From a checkpoint of a small transformer trained on Wikipedia: MLP 2048 squared ReLU, normalized queries and keys.
Each number is 128 + 32 x the weight over the matrix's rms, rounded and kept within 0 to 255. Layers, rows and columns count from 0. Numbers have three digits each.

# layer 7 attention query, 256x256, rms 0.0648, rows 94-127, columns 0-127
118143112124124109084160145134172131121102127191151107124153154098135140104139161091124088124083130087163074165141079135114129098092117133119109123161123177101166112089150158138113110116144119118139122131130128152131080151107117112124105144106132132114135128120149095133162139063140152092120119126104101126115135134147132130129109100093117102158141115077143117151130132115097121155103
126154123115156138168131129138137117126111125145149125066160088069096141118111168152121136163088146125087132157132129117153153165130087116128134137114079117131176089152139138099159119093138099089157143103164140143144102159127137127145140128122168074101101126130142123123156101058176115104156142105103150143084128102177162129106097084129128115155143125142114138093118144134148121134124
171120159136136118124117131177118089091139160122077113105127152164147101137135138124139129118092134125083137128158128098132119125151157130140178178098117141181148122160134100083105138083160118109102105160133186142110096107170120116116116114089096136137118128112146111126121132123122102148134087121114147106133115160136110110139071157114149107137131119128152118168119122162134120130131
082143098110110130141131135102120129113132121103115124173126125174156121093158140120148143109111088123134138116119107130133106139150116116109109114135127130148142142114115145145111143126109165141090117160125105133114147132105101098141133159138115147147085140125158152126123142158119149116102126154141132123103157172102121153140152146159147142098167113125099122142152140143145113160187
146089093102130162126117147135167197124106143122114169086087066139109165178140085099109086062192167092147172123128160068147129141148148126096136203127183089150126159114154110204078185115149120142173122162150139111128147118147160101127181133130137154119161132170126092084092131099129111155115119133134133167146108135123129150109118144129129086108084158148067173134126054142147110104103
103112097076144126170146152077129146143116119110134173143161140161111114157138157181127104130098136105131139087125121104141144102139121171127140124137055126148094125110128104146139130124099159156116121152093147120126156125114169115150099138132093139118122137146112169126154119164109181149143115165134153122144107113096139093141128134147097116082127131167089138175108176154123110138151
076144146122098127168187116071105117153100126164134168147119119117161131120111155111171078114165187101208143095107117137111071107133133138101129088148145149123103116118114136184112083142183088137136104133139165133143107160175122128103087153149149141127129115101104110153160087142114147135111134134139091148136112120121152172137155154157147096123148109118083127186104133117106118113192
199150185179132128192133096141101114132112117128104144104112172144123121145102037083118109133134156154124091143134149142100121172153107124134135149083118101133158124131142065075092111098203083110106107120130126106140120159208082132111138157131131146126153094097063103106157109065107102150111109131131107106139128165132115128118110123109143127137115142114166121142166112187077146133119
163122141087132136113145104128171124133142066122128128158138166152148130123175130123085113136112067122146099149169118154138111111135110091108078114123150134091113109139150123115097093114131168153093132102129128086096135133095077144120122162153153099147121125145094125106156076091097181115139144114155120112136155143135121198140124111133158164145146106078133102143151140172132132131151
143093130129136140090100144124125133128169108136149178122150123122097094085140114117075145092110150122107119140125159114135152111077166142137095143124157131111037109126154116107119170147155138141104142133151124119129191109134139144149091108119143125114133150170129153118137172145155149113137135133136118157140106107158130119128103145142095105103115106163144103162159122131143063114109
101136076128101132125100189108142139143129088144114173139116099118103105168135112076104114089123141091129128119111122107131097172138128136117124166141188109145148162120125116163126147178219106164140110175148142112103150136136145051074136130099167164178155117155124098117114161170114135096061122131111166159132140177109131119108124132158179034130141096150101155160160083066134152176165
124152134124129109160132154082080111151127146124095133142097116174150121132142130124144131109101190103115152148112156121091091135168123110127171137097108115154087150156112129195101127144193094141158104183137193135088121154167160113100123129129135133170127134091103168094125099176136132127113127139124158146113080092106172088135102175152138085145132125127075128163121126124132145105166
157090180131127149122156108129112097118156103133116150146114117106137170058110120127113175111147115108132120158121153136094121070112107116137126153098123106136137098107075158144109132166112116138126096112147131173150130136125081164136120139132126103133121167157176158142090137155184147122157145141076131118113146119140158104152098150116095130123125134091156119091181123116123113135110
098090086125191086158115143125144155122195138112208089084112115142106112115166124114134108181053108121149158185134137179111126156155115201114163120105118100100114137095155145043135136076140183097140116140183110130132201085133073147136104115081132060144096178133117173070184120146149132099076140166133132123117083100122136131161143101123117160131145099089155110135188139128144125121138
132088177193115120151117108109148144114106084136109183133119100135173141152094117138134096127199185153086105117138140122145102118114141131126145144122157119082111149122145113136117141169128146135114103141122110111135127122182108125131135118148148160110147062127093109118133129082127055162146135106161084151171113168108111137137079167113125106133130126152137148191136115105111144090120
113169125102047152056165121127138104130086127149081102143145129141131145118131137128135090132160181123174081100128084155102111111096162171126127132128151148083081132101098120131132114158143119153152140089120135147143116180127195115073097104126147169132140106112085050122109107100153148156128088090129075152127156140132124136101144128134149142137098104119126116107121173130133117106158
121154128112096149067131148203137107098143099088101169124153133144148185167097122140122113083123099118083142134129123112159134127123098156127111163152118143139152134163159111128076165150105085120096139145120107105140088082126160116181200137151160092128142110136162144113117128097087078154154113092149113092135146181091091122105122157134141103087121093144125152118139169095112116087092
153148142137122123139114106110110124136155183119121139155137161135113116153149138126116142115172097171106122124131126100149141112155179088135118153113127105132078138143109074130110128131173123152133139126120135136106135144116155145118099119123097190090141158191118097144134132142123102117092157116085140121135143118093135097141121128130109097185130146154151092165145091129126130165141
095105081125147076133102161119142114095130125102156102122151128152142112121124136168128132110119082151092178121143126167079131083136098114153141125135099138110122172150121189162131152112104188118105117122088106126104132078105066113160138148099158104144098129115106158124151093128094138110128141168152145132123103122103137144153139163147124119119170086171086130181159154108138160146115
124153123066107132144106124123123117104150132080132146140120154160094116123134132152085164121133081131120105116130115139149131136148152128129099149121131117149101113116132093151157127152200159171081133131118104124107163111156134103110117092147113150133073176166142128126122115132118166124113140116143125135106132142126099115103148146123134172123148133125145114136165146141144138158149
071136164121139124138141142125136134095111119122115103103135102137111083108105076138162129130110116133137178130145146101136127085141098154111138114159102114133179134131165156110141097125121119127112095135160160161115154121151123109134133169106108075167111117087122172135126142151157100139139112151106099129154129132142114157139124149111148088097164077155118161147147155126103162136159
149129137154150161157126127137098097122157143110120156179069151109136105167133063117166110141155097155131158137174137137183059147170152095115149106125132103141148113169111097133121096118146091153108117131160182157118147135138133103087122132111157106131147099120071122156100135127091123155122121132129139153156117107137126115116113086123114146137150119133108121097137116153120140097181
138144115143101097121148124095096101102129175130085081129091121131167144172113139075175120122145128152173150112109125158091102114171137149132168121131136124159105156137090111134084099131164091124149094162117147192149113126159132160103106138103120145115134141101098125146128126148118153139097131145113128144135118148118153102126150164172132096137160118138123120154140124098130158127144
102158135136089108158168110080117116133113111128142135170172165135126154120121173161135148145151106122165083099143062146131134144122120089131102109121104168107148122110147127157197096128150151153151179096099081112117087159130140116161127121159138166121124128125112048135161111122122100116136104130174122132123119148106130124110157106101137231165122130085117108125141133114114168179139
112153172125080140121159115094114114105114139119108113106114099111127146135093155194173161156166146132154098113116095119185103089107153154117129150158090148137115070133130106111186116120126090114144139128137112142148111142159166171122122082137131110074106138155161112111117121147124133093156115150113107160124142103147127141148153097125154152142118115117142109101090160143131153156170
152132133103129184127123139113117147098133114111092163163122117127108141115120089154121124097157127165135152162127142129151139102135058069127112195113104099114140157128165095105080137154094087154146119121128135118145149121133147123145120124116122144142188083148112095127131143151116133125094185104090109118140195101129127133131118117125094074128134117135145107135137112102157115113137
123094132080142140063158121134160127149091111145130116074143088125117168101094124213112118127122156096102126075112160129091157127074116202090106154097145114090143091102115149110201195126093148074147107114139102141166129117117148158143135091116094128110142167180175172107141109107134172170201102125119132139112137146132161149136108137100123115113104099133112157085098174137127130118130
146178123127137107105077165139093101135126129110139130147096100136136091125148141165141184064105121153120170142133130113118122129164160132116097111098153155144103123153152117152092140140146083090115138123117188150132119116066147139095154146143129137143097116139097147155114095147093100150082147104132177128156146068108173114131153171159100067128180120121148115110115133080109090137144
098148162134103139120170110172142121109166135127093083127136180141148167150144124115136130113112129074132122122151111120192138113135133147137139130177130119186170064103166097122113158098115137116077119139124153127143075089121097177161165124118088106125073150153152101113130113097147147139123138144149111114144158142154106136139127090103153139111142167112160152123115111142137082142101
073127144126115123070169117158122098118114131142097072106131106140189157054125157134158114104098081115182144118079101130104131093097100136101135115140123125161157129164125202162133136106070053084146103110136113108133057109131114172132137181135128098150108133082141184154149103101113121146160115178122096104134145152121150182165142150140128152137132055127090172099109151096116125128119
171103125150130155103117133167143155130132134122123114144104116145106142098135078100124151120183121143115146128133165150134140155163136091125117179122125068129136124138123102117147161137079087117112143137140144118094108122123142110129180143127144147126147131152117122155104114095116107151133086160107158159121127151141131125118128129092079117096110153116100147084122119164104104142141
190111123167169113144084120148142123146109143140208107131097165106126135133138134113134122171087090167124115161092084155159151166142128128146160104145093121127124154129160100071181104093049143165142171126157095163134094124112112131111129135126126102089132119115132083160126154085136095125095105138118138118122129152148107141125150104113112164124155162112151111122121123156116114141103
081157127162136065168158121054106141128141112116147154165162156129144125167118149141156124115116149169130130104125128124180126166135130139162126077131111156101133128152096100100164067089111111115119141158094095110146132157149182181153128142126119113143094096074163149155173125133041157104128107180141131137132111069138149135120173078177107132151160142144082127139110129140083111152146
121125100194144100143135116095098150154130130162137116152198130136132100124151158132159115130076106181119134134137067141082142138115125111147157104089147086133105178104088136125158100128120178139145155078121123138129105166144108094129084195086115167167143152095106096123135153138146143130112106168124113131131125147133120124114137148171101178181160131170096143138165140113119088146128
# layer 7 attention key, 256x256, rms 0.0642, rows 94-127, columns 0-127
112088078158152087087153102105127138102128136112144148142134160139136162123100101099113119123152141125164120140163205104157129142119092153133102193096104071155134130123113145107203115118122126080100118143123108105122169106133174186133139118136145101156175130124104173154075132134052091211112093147131194112153098097109148170117063111087118172151130074099105100103161127171088159123164
159091121149123085087090134143129122075114139101124074140138117133104148127138089086196100161118120104137154107182179135184173135144159140156150177124188135151112202158112154098143132096110150090148112154074109113112135110151142077097148116118107112126143098093132128165092153126138104185118103157158121107167119091109171090156101079128130114115167109132106101148129157104074151156169
104132141158153133149119132103103109146094109117149116123074137185121079112114107155134112152093163156152117091115189126154134124118171099143115071132159111126131135116165141128113176083124137132112124098062153151151179094117147115108145121153160138165116156090115127169205091114144101132124129121143143153168122088115147133129137129095110129127103158136097144115114098138102125140155
158161180128105170125163101136110089126130157140072143138156101102128078149151152159091120138109126130148099083119142099100137147155147082093142093101109172127175136119110080124146164198180105178124159124128099203130148157131160165172132125101104151095134094144101110143200134133110134128198131132127098136093128129208116135140134149129139127099104108116119130158126124119161156147120
126123157137141117124103114086177090120120130158136126186183180103141108105119177161150135107144080135137103132151096170142153122157108150134159091151091151130117168170089141108097142118127091094139186129097114159095143107128130115078090138138158137097105119109162121144061164136170153145128163108153111082150135166161090112153153165135114121081131177129180203145099098143127115094132
165149108093120171113170114143128118102122135166126160136157074130139126131134146196157167128105097108193103117115094102083094120147146114087073134196103154131163104174091042108140114152131129172152140081151123172133155155100169154115104118146173157088110171145108109133120078124148101113157136131138087179073159139147121118097139126106161040074124146132128110149110170106136101126096
049178087107108074081194140091129106070123132096070121125148117109092229146156146118123153138116118092135060101186136091110163135061114143116073223099111095131175084093094148088176119176147153141149122128190137119173207074144185150127139130114134130106148148179141122116122176110149132141138079172138145146103166082157126145126107129114160133170122156110150138055147136122175146145167
104117112110112095103145128147111106162096133103164094134125110127077127119096068101087116112119173107157141134161120147157120119046133142094133086151116149089133103115127180166101136135104175092119110129128158165159167079132113133135115129118121115191101146100153104093147134129180154126080156150109144144163109132134141174146143134122132178098107129137122166159157122113125140160146
129151128170142127110120143102101102140117099117140138118151108139140096122112085078124143125124139131175135109173149114106102157131115144113138135071089112128128097089171136156152124135117112102092098167154208114152138108137155117205166115159126133201110107140158136144171124122107108144081137134151153097129122084125146112162090118099097161122136100107092151187154163195125168094122
155136177129121148200103135117213130147093148112153115147153093145167087125096113160142161153157139096132131073190169121150123147135089131149124117102106144134114135136160149139151125104084080140186103150091125090091134120079102086159134151152134103115126152142114133140094117135167101123115134138145172089116105100090165139138121088106078142130133188097187147124081165167093134143145
071144132119146138094163105123146060136165156148061084124154146130121160148121104140098106138158124160071118110164087156185183092132089069149133183153150132138111115120118148110138171139108116149107188154124092129104125132106111110129109190096090108073048076119122130128133163037161161164128157157127148078095112100191077140116154158141105229159112146155182135088122128159122121112097
070155097138136105135130114152095096065120107073080086142153112143079165165101093169149107132093106118120105136122121163123147140090167125142123164164143167163140104094151127092123207143134149132146123105163095117141150097152124127121075126110152152087124141117101076120170094129166117139131133174120097192126187077093083159165182155061123129114181150150173119088148127086137128181161
138161156120140116117096099121111123109174119125115092128169129153156121126095131058128150158077074092102121129101151129101115139091067168149096177114092120152150093110170123148133098114105109140126106121177101102152120100130094127141183125138132113108169096110091113183140131147128141109108085153115127131145060108117126173138095122147109145136140104095126139129121141103170170128143
106096090118121106149124147175204167151140135118113150147224110176113140171149122112097122103092161124128157111109161117091111213150143096098065158151094151196143179075129094142158167116094109099118102137169186096132063125122139079144151094159144082116163124125096101136119090137206105126128183120130145126122176133116120131116102131139100150110158126120124159126131136082108124145130
137124142125164140109143128105117101150107130126099101112113193111104093101129083167134122176181137108157119108137089102168164105138131142140137143150108110106157141128153161138138129098115179117147099132118190172117161087095096111109100126149134118151136109055180087155151145125170174090086099149131139134159139190130122156098137137122116124157100188143109153132128108136156130098147
101160180118091105131146146116118113105120067125103132116131147166164172131124173120111154089183158102117097196179132116161137090085094191078132163084124122094088064152163145119158060137117129118141159153085145028170126182164151165143167099089103145160125172153161156064140119086088142091127135133105153106129117144138118093131132103087109170164086119134167166145095143126094142088103
103134140185153173120122135102045087124137174141151137103105141119173110130088130163130129186184136151146140107117113153187172115215091101155112096167124143120115138107104113142136121082127140176135131129080105168119177113095185088116080118150140150132147113164164097178214113066145127160148100142160121081068089127176123128112137090147147145152084102155095163141122151124075101082153
203175151098096138188101158113156155146062113116171136151091103119133094116184144122110191143083122086105096123144075144080105156115147198139175162127124113076132107148149155123108129159133159118134098175100133124140148099107123151149120137140080124146115111076120155067092199156061128098109179104104147141144112157115134135130158108090123079069139170129146087157132148167126137163124
091094116226173167114168078102096092149134124093118108132114117124118148165119068211160093168082146147085137092114129093114120134142146069133142107127138085160129142080155121121139133079131126145178122047160124149131131166097167102119100136161211155120118137088123140154192095090137111128123105144117093179109174084139127130116104098111138116136091181136075141093134125121145053143103
206179142089112174169127172124144115133144113132101050083129073148150100117124111111104159135087154132189090113175093157112116175147145141183093183111095141176103085154127084062176173133128138146111117156148121165115135127118145135179138096138057126140106091165095125126144173109137119131102124137155156085097102139187144103137121127152147138119143158132112145176132149169134178106165
101093099146143133106139089113129092146125134159066134126158119152128149076143136088123159098115153150143153114112131106132152167124152115129094138174111125130170119141089160117107134131089115166151173086118128124148076154122143105145121125103156156085167150137152133212160139119168122149188100114138126117155170136135106102192058147132162112140098144151079138079078104136171118144113
069132101116159146111118126092138104135093114170112136108163153134064115108085118138114125139121114131101122112134130118098175143116153093141121105124160104114116112100118159177106132100105158149060152124133144088161098188148125081136128127118160134156079141123156121157171126085176151117149115131131121124094141124087132131110139202165164158121131115143133170082138118107148124093142
053135175136087090138174130083112149110097095042116131113130124168132190129151140135088133123078167094103089139074102120095116117101144108080121158149140123165137110083151173118108107175108166138142106131126115104144131077130118137121205148118148097149107116136102144102164118121155153116130157133114126206118157136150094172139138109128113133134099163101163096110162106103143087192150
193122119102121135113131133139101122102129127159157085125094154095116090158151120145138120133126174114153143168157105109150132123093110204138139169126115092096118098132119101110166112145144143117126130164153135111141176152134139186121086128090077156114133098142145155063115165113049137119127095127071148133123154145158116145119114098138143168134118073181120110142119154173163179107152
152174143050094095176117171131144168053148113163116104079163116121147101133176176086126188155094114102164108186142150105094165170140124191169134190133120097159125123165135124089141068151081123123131114151073118140154106162140135141133178130122107124148116168146097144115107154135121118139162080107121152093151133130105180071125148071139159084148127061164086133113066136117166185136125
158154143108106106133103097126125095143148136134151121121138113132088131123138128096169120141151067143114119141161106110114134135104108112137123100137166108138132141196120159190106063101093149147094151137159101122129098143156080141134166122120104113119110098095175130119110191079152176106171138128147116113107074183122145165121098175070119163109121086155112170136108111129157190107120
149146150144128147117122155134134140100177087143121101118134162118172148141140148057190102112153111142154120178144128111122117122201112149146113183136144132173129124168132084115097074095112089105193194101099148099144138111156108150121190122150168103138099146131135110124088113080094124096094074175170111075094107153150152078157110103121124149172101091125121161168095142105132144089136
103120124169161169172131128173089140155178141129121126072160118150134173096141128147117130174130100138121134136107084147119098117190149048157110175148085126155099116137148131138140189151105172163154103111132082098115055078120156104139084123135134087137118149124111124098149128196132121091149177158162078103074116119119137135103162118100154175131138180087128084113181196131124099142079
163149113111123119148110122078108143093104131118132190132130096106182068093150163096089174110115195106203101097076205151136102135105143158111128102117057124152138134126118093116128167162141084123108111135083152202141152130128167128145156139127131138182168110165104129174150104182146070127155113099151119144158120142113120118134095110157088063093096117120089111167117144170125148105150
035120098225148107130156125061037134113163102101133133144122163113158160145139142105168144150114082161132134115126165110126149118117089128152142107114107088160149107060139167137159093161149156119163158103120136102173147126222169158140160159131201147127154098137151104145153125105073089160159075143141123095095120090115099092164103078149161151201088084115086117075139099113158128120163
127113131152145090104106113123161129153129137217157161126133157109111094102094156171148116109142090101111132086146114122133136110114143140200170047121155146117128114149106148144061115078128124066110168127078111127105154173157133140123093106127146137112124152099109160133103099176091123153154162091154115090146101181092132126165161159132175113115092134133152136139122111083154142123123
127045117142145101152112174174184210150082142159195158092117123152073066109140171100127139149133089145152145145137167121106153146167161107162167109132143127096130147110110129137095099111191181103084091156104122129088095159118144162140070116114106101184121173146111124128075122156101132128119173110125130130129114148067134109093105120177159145098118123104120125138134071091134122141126
156134109106115110140138093095127174123040160181174149184110102120070109171218152110106153180074186128154147088096119080110109126096172096069104064113128122150131147117083131162159156168117166184099101084137112188164124150078129163132101134107151173115100172164132155170095145106146139135175129122100095215114141119100137069107135107148132075070184134153162092124098156121150147196120
125109202151111126116171102137122148104104111081143112144147137142079098139182099138103090134099174115129150100093118131128125122068143127039125140059172147046128113100128161114154157174184164175128172151160158091137129159157094216185135124099135116085061086090184159117132166102097132117129186136094124155122135101112115184121115103129093173121044164091213119155086100122153099160098
# layer 7 attention value, 256x256, rms 0.0666, rows 64-84, columns 0-127
086159151198135082129111067160143096115137140132207162181155085139123157103131115182139115160145149083104173140154115133117175136163090138069115062119132156108133122093128225112157167093066118051108186128143143124173047154106116163156071167125135111107144095117164131180115198080137090083141127141123159060166108080166099206175120067138147098157113100169137140095099179124092106164137
155017209174136125197075113229042072157199099214123112160083107166130131086135128122115066166130078090185103059037094148171116070103136154104156144154148166048142110045071104128167159170095160130121099146154120131079101141110078105125079131118147157167129141166127102126086122157136115106139141111147115095126172164108216120075114122144148175140151054084094115203112122120117139165153
137133163185142124151156164100099182099202107098095107067127181151122119155159158126135076192132147142090133130077126132123107192073082126158098148061162047102123151096128103144142106159141083137178147101143102140142116132175092115179169111156136137172045134132196195064153147143121170065114077117112186073119104159157172214080120149106129146111141106140098172103157138118106180154056
148118113189114127148077147143203127110079140050160139183150093068202109173112105117134163157173124172111150122109163085093149122108084058122153146125122117153142126114082122126115135141123132083208144090137172083130144090173072128175109130071144134119175163146144092199132151166067085083131189103141102105170125140153092139143134155126097118149137114093164106093136086175082109094133
168157127101148085204118122096119174123143112190208068062120157149075077157141112072151092141123095108145117122098138061099137100117191076168152209173095103116073132188141108079099129124176151189037084133197087164200132114173123130108119119147091107123126094179088161104110181156138074091140088087123108172109077127114096163128151152133117156132104089113106089159196058060187168159106
177100122149171121113168095084157137165107120103115126168124136186123148144180142167166090172080201134102154148120131126086145101125159148073116092136181084144131098116128099072169079125104105172113096126111097167155139053071138086101115183106154137187068141153144163114136146127076161096068052071133212137121112146098189139110186152163140144127186085212084153107126180125127138175132
077082086152137141173186124160147214176170124158172149112163109118123150167130124096108133117142111125126129113110115085139104149087091096125152177132110098165141126075143103164107160149132137162173171095131094086106103096195135118205133128089103111115100107132216119120125156125122089137131122128140101089094083094177111165116161142136119166124146140167101121131116090163110121124128
070199119131121182151165096164117111152105127105074106130167080111161130132152129135128138101148110139142134084148105152156125155148147147152134140147179078196154127153179098110092173103131086111178123114102100107115122114142170163134196156115139131152079121131160102145142112152143115165123101134128145149180107111159131142118095136125096132109110115119147133074069143152082148075084
098182101090127092116079170121101159161106092081118128118146101127148135137097102190047140109171169146161113142056178117132144113084161131036113124194167109149077150091107154167107161129115147163146199125113135164157108124216141115086127184104139141123159205116127158132143117061161118118167142125134181188149111109036128070114167130093124088125099068146084133173106159117122112121138
137146141085113149175123090166125130124100119125175164150152166165129062082173158120102086142127081136175110173091125090107119128118139148101126139139105096103130127168130126148160130146105112206116139153126154118124060168103134102102141137156127151167108184149101112106146124167107169085141095141102076131182139145109157106165104104098117129139106097089088118162129117097109187167153
133148182115145137113157105123084111214075138120136141074119142143120113129147060067170142147117036099067166113150134011170151146091116074167081114199163149121123113109140121177171150090068112168089128173150143098096140123176120073134160131114093165151123106175061152140102107110143140156129096172120109121102105067132098081210157107130146168148138133163149147140150093138103192128139
128177144144123114071109147158116089148118127093085080168139130103130146140095175109118131145172113152091099135081096127168190109085107096168112135139156114079075110111155187117127117150088136168160143099111102118148199094132168069071132133087094149109122170125107123107069145136118164099086134149056134120092117080071147121088097133139137079138103138157143156148076133132112192150154
107108144165113152152077064103123125127155142177109129153123132102190099124157155213101118085182173115163168097144148103110100149190124143109163101052134082079098156110112090139105168145156144081132147122075108134137124110124166118145111150136101137156104126105086082168161086129134132119122127187110152134151128093144098128175093105142119060169134131147088127125083148119099102116133
172092155118141103151086132142148148181104100137115142114087108095134139101084135136120094083133167151109167083100190148123123112137156142114156135168126138114122140112119041137112103109117131152083121092111115158107118104145178138157131098130115210139136153117160120137152112124096108192105099132142091171129089111179127077073155145113117143145158123124132088125120112123152118075146
085101107150158199112172131131151167153153176088133131122107073137134146128182137135158167213078141123084165120153144159137076144164132138093161096126113088145116094089108099143108115128122078082087079132115162102071162148196133199133165086099109122086116122144101136170107138128084107164075081143110099147200138067160146139095145117137105160116136114126092086081125126118161145145125
115239139071111137130187111130143154134134076111121127104102134143178128106119157207167120126065108162112154131103131102091161116142046086090115159107122086179196097174151147115078133137146141192110124124102073128100114122194142116211150138119101149140162081140137122104162076120068151162131099087109140122181137138169097101081121116043092082151134061099148073102156108151131115143151
114048140079159147145147116137121164178106162159114172101136139165109159077182139162095118177135151074075142136182127139155105104124126096073195145184203145163171119058150131154097141063112097145064118162123087078116138141120116144113124147101072149096147124134141123112092097136173146128169018122080101174131115118182184122126110043108160107146163112184138103150100144112118094127130
126065053176150153181097173136147208138110142122097158128137106127073117145111143108104142089094135148125133210120134133130140120107129094136136187139090140197102135061087117183121157137155072073113119172173097133168132116124145164094130143108146146089135103126149134142121157157102154124110154171160118124087167122116144114126110158115123054131093134151154113144069119082111120132117
145049186125052149143058059153028113114193150074134200134130047142117215094199111081211104229101144135169015077154175105073079107134132136148123058085152111156139057015143151092165110192166137130200114103105157066054110125103132185146134154159194213207133133142102127086141142069177102109107090129214111050145204148060147132123098134085085036102133062083158049094089178115091066157211
139093173125125164202088114153122136153112121110155125116136073123167152110173116167084075114166118111068131139084160116167128121130108154129109123074080116099147134120142098150119151151151131100143098152149101148077126157084133103169109130159065094151140114140126140047085066163114122136172132144090110094091134100125145187091170136117173137104091151159120120115171142122085159091119
169123127098128104148107156168136109099168163160138105098139137156114146105117107112168157148138155138108144090111068189141097161101091147108129160112193184179145064091111140122149079116124149199083106057164097073118129096157151138096112194139126118121161171140165128089128147132081093156166150153082140116148151130097200154085164123130127164078133124118175103077150100096153106146159
# layer 7 attention output (transposed), 256x256, rms 0.0662, rows 64-83, columns 0-127
119112152156160098081132126135134133126121119136235120131152086171208135098125137120099127218108168099100143163191168188164197108171098099118104069111132126102099112104159185080142101083064092051096140121131187090156098151113132144130119164149092091135145136133180132137174105112105133120104150107139125113194188051121160129167155076109115089090129109106144136093139148174139125113147
112150145139137079141099132119122124130121123130112109130105103160169086091160147130081113095108078154162122085096146158168115080119158134172150118129120125082126108088164127110144160144084114149106128104128146102119110101185147138135135135137078150107112153157134133141138115162108150134109137149142135142148114103097146110120157140126145193139127125127107122092103143143120151135156
106106126144153065134148158149108158083191149101085096063113170180160105110131148073122101116126120100122167165034131123172148179133109134179124133167124073099185176104170096156102121197161071103155159132137054106104120115143101164162165122114110133141031107141162197085122165164133139068136127138127193090133076155097120183144137165131121103156157130175132188132156164109125128091092
106067146131120120138095124157152133113117146062165094137158105112173145116083134079142142139140119162115144116118150112086135109107116056108129172118094165183137095188131162188129141145140173121179120070152171092106139158142065154162119171066156080167160149118091095164145099181160124100134152106176129098216127124145142117129106146124059162119129144069153097099107127159087123118124
135107116126115097164148065054120113138188118133138114103156133139042127169164078086142111108138106153154148113079125079064177110166132094180152194187041113110077133156131119120126169148140161157071148128209089159180154141143129140154146123134093124137058067165028132082109216159136130047119096132142178169035044121161126131162135138185136127190134139123120123101156091047147177152137
136097149117125081079138146145094122174104147071155126124137117201110116118175206183133098160128179131124145146176144115108097079168165152101151075106153063129119089179120122107157115118127111157080088194102065160149136101106165108095133164141137131205076144141164158115127189150081120149116114103121153086178103126109152125100145163151175157118156110201096152110143166127150165124139
082099095149208098138170198162099202140153154145163107125139140159105087159114079105131119096143158106151148146107118081148161096100108076150176147112106110145173106097178098125114140136149164132165138082136091095109115077223123114182112083120085142108110123104164138142134096117150104154112144144117137102086094099158089141106122149098109147108105130156075131064132135156116103103099
131164123128135150128139136150158153150138115125140135161061118142160143109145104126122093162130179123150088092126125165128169161123125127165173131164121082197181119139136094085108140059121095169211109110103107091101118157153165123143163134108128154076137127122118146155132117119123119150064138125128111180140152110156066154106149137143137123087073137152169119132087158147071081107126
138126122091136098137120152134116125137122045142060135127099130143120128099070130158122183135158164148104114151078211112136121092152090121081124130180095122149112201115113148203079156149120161128121194126169104118135125114174161109097199213139136138117099145123115117145112177062157149143141118151130152174147079123128098073175111123109162128135108068182119125164102124112076059116187
176133129125109169142141135099150118140096121136129142142121143142160084094108169146104118129151105140155152155073152112157110102135149107099138154100135069098110120165168133158194182125104124189101120143139190118155107118094130094103098104112129125132112123198096128085165127155155191091140080142127110104123120171151150143130122121133110125151110111095078087111137092126103190123148
123120134075163149142063109106120120165103077157149179136143117173105110107166102065155140187123096096089164111160182037144106095132138094117096108191146114131072127093179145136157106110113155169137168130110123094114109125169104082163154109152143173118158066132108113125115068157095120187089076092107066124061120122110115080208108139154153165101157131153124107183139136135118192145128
138164153108107102093119087179146113124091068090117110178108136106146166146119142118143165140172076172074094121113138158145170120084115114205068084143118080107049151139126128109142125154113107174126138133114126093118154078143168088107135095137094156138111138132131098101132120107118157118103145132156124129104076101100144088142070147110155070136153120149178119145116163173147170193159
120128176148141160161116118079113124143095125106088119128074111157186135129159098153087127129165167068121133121145187141135113123149081161105145156062099094092125119132166076144129151116077069052133131124118166118125125109136151126159109110140103146139104110130124133197201120103124106121149157132117145197089135081104103118150142139129150110132144192108088161091142156168195085103171
167083130148162113192109134123121134147112118123098146107064092119124140082125144132122073090140159124104193095134168123121105138124167197102156120143127160134139093110100096147117114105117113138084124110127094176095144097135115120152126166124082214093145137075172135163092156137100109180130131150127135195152074078137160121107134142143126105163174127151100142132095104109080123133116
063093110158203148132183185124122130165149163130113142110108079149111123089139101164099116212107145093103185138150125166134100143135125170088116084095107098198193084134139107063113114130118148081141094121108162157079132171176117160120107100125126123015111166158103172104118067161041097128070125099096134122216148112168212161126164118196109131078167112121122134136101141125129153171161
124137144051044135129126157129138151159140113154099098105138106137158082129128133161147121150103123136122153126086107089072135163117115182096115169139126122170169068186122115113132097128185144143152142141128099139099133171124085141179119126109122114105140109148120167101122116129120118122140156068121156109197183148128112185132135100073102062124099070132147101134121102127112118144128
101087157104196116125111136123082163223115167141163156094146130165145109111121163193148093150124162089080156201158113140150133124134109127108187120159184129142125106109116146116111147087114112147078123140099125131118113119143169118142176116156086167086163108150165144122080061092105128168174064162099086141156174072181187065037127075153209091170147108194120117143076121140112142186136
125101079159178120106159167146112147145089179098081167068125127142081063172062150109120134099126189145100133205098119160155161110120109101134099158078141156164094126096120133180096131104101092089099110159137093143152142106145141148116130138102085153103121151131132110176120138115110175133131127158159092168148154117134120087114118146113152111147114168146110093128141155105112140131095
106140166130090095136098128175107105117143151094128142121141084112132142124136150128145122146139115154152086134128127138139105131150142133137114132116091144145146122123132116124121125176136125113154119145097131097090115141135170147122107126139134146136116149147096131109109126136115111130098145135133126110177166115108095145124118128120122130120099130137133111114122164110117096133137
145106128143177190134106153126113122132118088134104078083087124143141127076119092098117112120148070049079142119122133136194144124142115112119152126072117107068144126142207110176144133142163143110098057144115110184098131125156122143154134135096059114180148115119143141099184086156200112193161139175148112069131111108137114126134143141123164165086131173133128143147157131163135152093127